config = dict(
    n_layer=19,
    d_model=128,
    n_head=2,
    n_kv_head=2,
    head_dim=64,
    d_mlp=320,
    vocab_size=1024,
    activation='swiglu',
    norm='rmsnorm',
    norm_place='pre',
    norm_eps=1e-06,
    positions='rope',
    rope_base=10000.0,
    rope_fraction=0.5,
    qk_norm=False,
    attn_scale=0.125,
    bias='none',
    tie_embeddings=False,
    parallel_block=False,
    init='orth',
    init_std_qkv=0.0438,
    init_std_o=0.0544,
    init_std_up=0.0627,
    init_std_down=0.0627,
    optimizer='soap_variant',
    lr=0.00798,
    weight_decay=0.0,
    lr_head=0.00782,
    grad_clip=1.0,
    warmup_steps=200,
    schedule='wsd',
    decay_fraction=1.0,
    decay_shape='linear',
    final_lr_fraction=0.0,
    batch_tokens=32768,
    seq_len=384,
    doc_mask=True,
    train_tokens=137300000,
    steps=4191,
    dataset='wikipedia_en',
)
Each number is 50 + 15 x the weight over its row's rms, rounded and kept within 0 to 99. Layers, rows and columns count from 0. The size before them is the row's rms in percent of the matrix's.

# o: layer 11 attention output (transposed), 128x128, rms 0.0544, rows 77-123, columns 32-63
# v: layer 11 attention value, 128x128, rms 0.0436, rows 78-123, columns 32-63
o77 096:42 24 44 60 30 69 72 43 39 30 37 48 42 66 66 44 63 45 54 22 35 44 63 12 58 86 56 47 19 56 59 53
v78 092:15 66 42 62 46 40 92 56 67 66 49 61 70 60 45 35 28 49 04 63 57 49 61 45 48 56 70 44 54 31 63 31
o78 086:52 41 25 48 57 40 21 68 36 39 41 25 56 67 60 39 73 67 89 46 60 43 39 33 54 63 55 75 30 48 45 55
v79 104:39 57 44 67 51 53 24 48 59 25 87 73 66 50 36 36 35 57 39 30 51 30 54 23 74 42 62 71 44 36 73 29
o79 102:76 51 28 32 51 44 53 41 38 49 34 20 42 35 46 48 59 43 48 65 46 41 59 49 34 56 38 21 29 62 63 61
v80 108:40 60 47 28 68 29 35 46 43 21 75 63 47 35 56 26 34 22 37 29 48 62 65 38 60 41 59 53 58 53 43 47
o80 105:34 82 60 36 56 69 63 43 57 37 28 39 59 18 43 59 45 83 66 65 71 57 22 29 44 67 67 57 34 43 22 52
v81 101:40 13 74 61 57 46 76 54 78 63 52 76 53 70 40 29 68 24 34 42 50 52 55 56 76 52 49 81 70 42 44 66
o81 096:51 87 26 30 69 67 30 46 60 52 42 45 48 48 76 56 45 51 33 28 34 50 48 56 18 46 62 43 44 94 50 61
v82 112:68 43 37 36 49 57 63 44 11 39 25 40 56 55 69 48 72 26 43 64 58 44 79 36 38 47 69 44 49 59 20 43
o82 103:16 56 55 50 39 43 70 43 62 73 47 48 63 77 52 44 74 79 55 39 46 43 28 10 58 39 57 60 34 56 71 56
v83 073:64 38 44 60 83 74 52 45 30 46 27 39 69 59 42 45 77 47 44 58 51 29 50 29 49 57 56 31 30 46 45 37
o83 071:51 33 36 76 34 60 66 46 53 61 71 58 17 43 61 59 67 26 75 43 80 18 57 42 58 59 69 37 48 31 72 65
v84 098:36 58 61 53 31 64 48 25 42 48 51 55 23 43 55 39 36 51 42 48 50 27 74 46 42 38 32 62 76 58 64 52
o84 094:53 62 37 45 53 44 42 54 55 52 74 31 56 39 76 07 50 18 87 34 31 57 48 39 61 82 57 55 49 56 38 33
v85 114:42 62 35 59 55 50 77 40 38 56 74 53 39 30 69 32 32 69 32 59 87 37 63 59 65 44 71 75 39 41 41 36
o85 103:71 63 49 51 47 58 53 54 41 25 61 65 49 63 53 65 54 75 35 51 71 48 39 40 66 52 61 70 52 52 44 41
v86 106:64 42 53 77 46 65 25 54 24 59 64 78 47 45 50 73 69 64 51 59 28 31 44 63 42 47 58 55 33 53 48 30
o86 104:46 64 68 18 18 32 62 46 59 59 73 55 32 61 39 66 23 39 50 53 49 76 54 42 51 50 32 46 49 36 51 85
v87 099:52 63 49 65 60 13 38 51 66 54 56 34 50 49 72 61 66 47 64 33 51 48 55 49 73 48 38 49 51 55 42 34
o87 093:74 24 64 62 31 62 46 58 01 59 47 27 54 49 43 53 45 62 44 51 51 51 65 45 36 53 77 43 53 54 50 55
v88 104:22 66 56 58 31 60 46 62 70 31 28 37 29 65 52 24 39 42 58 51 49 47 43 32 69 40 42 55 60 30 60 83
o88 098:39 37 31 58 50 41 38 57 42 54 81 53 52 13 30 59 43 43 52 49 50 56 66 70 46 51 57 51 47 42 46 37
v89 087:71 20 57 27 59 48 67 53 49 63 80 57 45 55 42 52 53 77 39 59 60 82 30 52 51 42 56 42 47 56 66 30
o89 082:55 33 56 74 75 47 48 56 37 37 42 81 57 72 81 56 20 48 65 66 48 37 53 71 60 37 71 49 40 67 34 47
v90 099:33 55 00 54 42 30 63 51 66 44 90 39 55 73 31 45 71 49 42 32 49 35 68 38 49 44 55 56 53 69 50 67
o90 095:58 49 79 73 61 78 10 64 52 66 33 50 49 50 42 71 46 40 49 70 62 41 44 56 39 39 56 66 43 25 38 23
v91 104:63 56 36 53 41 26 64 30 56 36 32 31 65 64 77 50 61 42 22 54 65 42 42 69 40 39 41 48 52 59 82 39
o91 098:38 58 65 45 37 60 51 72 27 53 40 43 34 55 29 53 64 61 63 47 36 72 55 37 38 60 42 50 57 36 55 26
v92 101:51 67 58 51 56 54 72 80 85 46 62 58 46 68 34 55 54 64 59 47 42 24 54 61 54 79 20 37 24 38 57 66
o92 095:64 49 54 68 16 54 44 46 71 56 56 54 43 29 63 52 38 51 56 47 69 44 49 54 28 37 50 63 71 45 48 16
v93 100:56 43 35 10 47 71 56 58 56 28 34 26 62 57 62 39 36 64 51 68 68 40 57 45 60 75 43 52 55 41 54 66
o93 095:33 65 34 81 36 39 43 25 31 64 55 52 29 45 32 39 48 66 46 60 26 38 52 57 38 54 61 41 68 56 39 52
v94 092:52 31 43 37 69 50 45 55 44 49 39 87 26 62 71 57 81 58 45 75 58 52 60 34 66 87 47 42 77 51 64 53
o94 085:18 61 59 68 70 52 71 42 10 67 49 48 66 77 52 62 51 65 58 51 44 54 69 47 50 33 45 46 37 56 25 53
v95 098:71 52 35 74 52 35 71 48 51 55 41 47 51 38 49 44 47 56 51 43 65 40 68 23 61 35 55 50 47 39 60 08
o95 095:49 20 54 31 31 76 32 42 72 36 63 46 36 66 49 45 64 34 79 47 65 43 44 58 44 39 63 74 41 74 34 60
v96 090:57 38 52 35 41 41 32 38 40 56 52 32 52 52 30 27 27 40 42 45 73 50 61 35 68 56 44 54 53 34 22 33
o96 088:66 13 46 42 54 69 51 63 72 66 39 68 41 77 39 53 50 49 34 51 34 49 45 45 22 35 46 57 56 53 50 61
v97 091:36 39 50 48 46 41 70 51 50 64 66 55 40 43 70 46 45 44 51 56 50 57 74 58 51 55 50 63 41 58 35 48
o97 091:62 91 57 63 55 70 52 77 43 56 52 44 46 22 41 46 50 57 38 18 40 31 55 40 63 24 67 51 32 70 52 54
v98 087:51 45 32 24 65 57 48 28 46 42 66 50 41 34 45 68 28 40 57 55 54 45 47 41 07 30 61 53 37 75 51 41
o98 085:61 78 60 74 37 38 60 12 57 56 31 65 61 79 45 57 42 37 39 45 50 40 44 72 77 56 43 68 56 21 50 69
v99 097:66 62 10 41 35 62 15 44 70 41 37 58 74 61 48 30 63 45 52 67 33 74 63 31 55 38 59 38 57 43 56 70
o99 094:34 53 62 69 72 61 54 45 57 34 76 52 74 29 20 58 48 58 61 26 61 25 59 58 32 25 57 47 56 38 71 38
v100 104:53 53 42 46 47 49 58 33 36 70 40 49 45 51 69 64 66 25 23 68 46 33 63 48 35 54 42 22 32 57 42 72
o100 102:40 55 44 52 31 36 66 53 46 70 56 58 56 88 68 41 32 59 38 47 53 60 18 09 57 37 59 30 68 32 52 49
v101 102:71 68 34 68 11 51 48 51 57 49 43 56 66 36 43 63 57 52 67 77 62 54 23 69 49 60 69 26 58 43 80 43
o101 096:31 52 65 46 36 39 68 26 39 30 58 38 48 69 45 67 46 26 44 28 38 64 64 54 28 53 23 44 46 56 65 42
v102 104:49 72 64 32 20 36 43 52 55 57 38 64 37 31 41 48 36 66 71 37 72 49 67 50 50 79 60 63 52 40 47 67
o102 103:29 29 49 43 54 51 47 68 63 26 30 45 30 22 34 60 29 46 40 48 78 50 44 45 62 84 46 11 46 62 58 29
v103 100:45 54 23 16 40 57 54 50 52 51 44 38 38 28 02 69 37 66 70 40 54 67 36 50 40 45 53 46 49 65 47 59
o103 095:59 45 78 76 40 44 64 90 37 48 54 38 43 51 40 48 43 33 50 61 53 56 44 62 55 63 36 64 66 32 27 36
v104 115:16 50 47 72 44 58 56 69 77 45 35 59 56 68 55 40 48 54 44 49 47 62 80 19 55 50 39 38 62 40 52 71
o104 110:57 36 40 36 17 64 30 40 24 85 41 63 54 60 52 45 54 24 70 51 30 35 52 57 52 62 70 46 45 58 34 27
v105 102:60 42 47 45 19 54 47 38 44 65 30 32 27 77 44 49 67 59 37 58 26 61 45 41 26 56 16 70 45 80 25 40
o105 097:32 21 54 74 56 49 47 81 41 92 72 45 30 83 50 28 62 54 54 46 82 24 43 61 45 61 37 21 68 49 43 53
v106 090:36 45 38 47 64 16 66 63 64 44 31 44 42 47 43 35 43 35 28 32 50 46 41 30 25 46 43 52 30 44 58 57
o106 087:72 90 51 42 50 55 54 53 43 40 49 32 61 74 29 45 45 28 67 53 67 42 58 71 35 24 69 64 54 39 50 33
v107 096:47 29 85 62 31 44 48 67 60 37 55 47 56 50 51 44 66 44 47 56 51 48 67 43 68 38 25 30 73 47 61 49
o107 094:47 53 37 50 55 66 57 39 63 38 37 27 77 49 49 77 57 38 46 32 30 58 39 37 43 51 46 77 83 71 42 69
v108 099:51 69 39 49 55 66 41 45 24 46 63 46 58 53 33 33 81 35 42 59 42 52 89 39 43 59 53 86 45 55 36 66
o108 096:48 46 58 55 62 23 55 46 48 54 74 18 40 50 52 48 55 49 74 44 67 49 45 13 45 57 75 39 41 24 75 50
v109 090:36 67 48 30 69 58 49 57 46 50 44 57 37 28 81 66 33 53 44 39 50 46 64 56 19 46 40 40 58 80 26 31
o109 088:33 55 72 52 45 47 49 17 58 44 49 77 62 40 54 49 71 57 26 44 51 59 29 49 56 36 57 40 52 50 27 62
v110 109:41 51 63 33 32 47 42 74 51 57 60 48 53 45 17 55 23 61 37 40 43 62 64 48 87 76 43 26 64 41 26 49
o110 100:79 43 53 51 50 72 44 35 68 64 45 62 60 54 69 51 39 65 49 70 50 27 39 60 39 61 68 60 48 69 43 61
v111 097:55 36 48 59 86 51 33 52 32 41 80 55 36 56 46 58 59 29 74 28 63 78 39 44 35 50 65 27 60 67 48 55
o111 099:65 58 54 54 41 62 73 40 32 54 32 53 30 21 61 64 32 73 54 54 22 27 29 38 57 27 56 45 32 40 40 61
v112 107:40 73 44 72 40 60 37 67 78 28 53 46 64 56 67 73 43 45 45 53 37 29 36 39 58 65 21 28 64 54 09 67
o112 102:44 46 44 25 38 44 64 51 38 89 42 39 70 38 31 34 40 36 34 56 30 29 48 36 45 29 33 75 82 47 50 61
v113 106:38 18 56 31 30 42 54 40 29 31 45 33 57 48 59 41 29 55 71 22 62 42 43 60 45 44 32 67 41 62 58 71
o113 104:69 60 26 54 51 66 60 56 64 32 52 57 42 38 49 51 64 55 11 69 44 21 39 62 22 65 38 57 64 24 57 33
v114 095:34 61 62 56 24 39 70 43 76 66 39 36 56 57 63 52 45 62 71 55 60 55 77 34 78 77 79 37 52 41 14 17
o114 092:39 30 44 60 54 56 65 67 36 66 48 79 34 60 38 36 66 44 55 63 34 25 77 70 67 54 28 38 25 75 65 30
v115 099:61 71 27 53 33 45 50 45 46 55 51 85 43 45 58 78 77 75 59 36 61 52 37 58 40 43 67 55 58 43 68 30
o115 089:62 41 75 44 47 50 67 50 44 22 37 17 45 37 41 51 50 58 74 76 48 60 79 68 64 37 42 67 56 62 49 70
v116 087:36 72 40 43 55 58 51 43 68 54 68 75 41 58 47 51 57 35 63 52 59 55 65 46 67 37 82 51 48 24 51 68
o116 086:47 36 32 59 43 49 55 76 41 26 39 29 54 50 27 35 48 68 50 41 50 56 52 35 46 38 34 23 45 57 37 52
v117 097:71 44 23 20 41 59 44 61 54 19 38 56 53 65 54 28 58 45 41 40 48 37 55 38 48 72 66 54 20 28 38 61
o117 094:45 48 51 65 44 54 53 54 76 54 69 71 50 41 35 43 63 47 50 64 67 59 36 64 33 50 41 35 46 21 45 60
v118 097:51 64 18 38 75 62 67 81 42 40 31 31 42 48 44 25 89 38 61 65 52 57 58 67 15 29 83 40 53 24 49 65
o118 097:23 63 77 55 37 40 56 37 23 09 51 70 32 20 40 63 31 48 60 39 54 57 39 51 57 38 35 34 34 43 63 48
v119 095:39 51 41 69 57 59 27 78 56 38 56 46 67 50 71 36 28 47 51 56 35 33 72 36 28 74 29 56 43 51 52 46
o119 094:34 74 52 42 15 48 44 53 66 55 69 33 50 66 42 67 32 49 60 46 66 44 63 41 40 68 58 41 57 43 33 36
v120 087:53 21 66 64 49 55 39 49 54 36 76 44 47 71 20 28 50 68 59 68 53 43 57 43 60 55 19 73 44 72 70 45
o120 081:59 93 34 24 56 40 19 68 68 58 49 60 27 50 41 43 42 30 61 49 58 44 34 59 28 53 50 40 62 50 44 62
v121 089:25 40 58 62 45 54 34 52 86 62 56 45 56 61 60 39 42 21 68 32 69 64 33 31 73 45 40 68 56 31 45 73
o121 087:42 51 60 46 60 71 39 53 71 53 30 62 62 33 40 71 58 61 36 53 53 46 52 31 40 46 15 60 46 62 48 57
v122 106:41 18 43 63 65 57 36 63 65 24 37 20 52 77 48 56 32 17 53 66 59 60 29 26 43 56 58 23 57 58 46 73
o122 098:39 53 27 53 44 50 47 47 45 70 51 62 64 46 39 63 37 75 51 53 49 29 58 48 35 42 35 62 26 20 69 46
v123 096:63 53 65 48 28 50 67 49 55 89 39 66 44 55 53 41 58 41 45 68 56 51 54 62 25 47 59 26 40 70 59 27
o123 095:46 54 60 71 49 44 44 87 55 45 51 24 62 66 61 28 65 55 66 27 51 43 29 63 44 30 36 50 74 48 57 44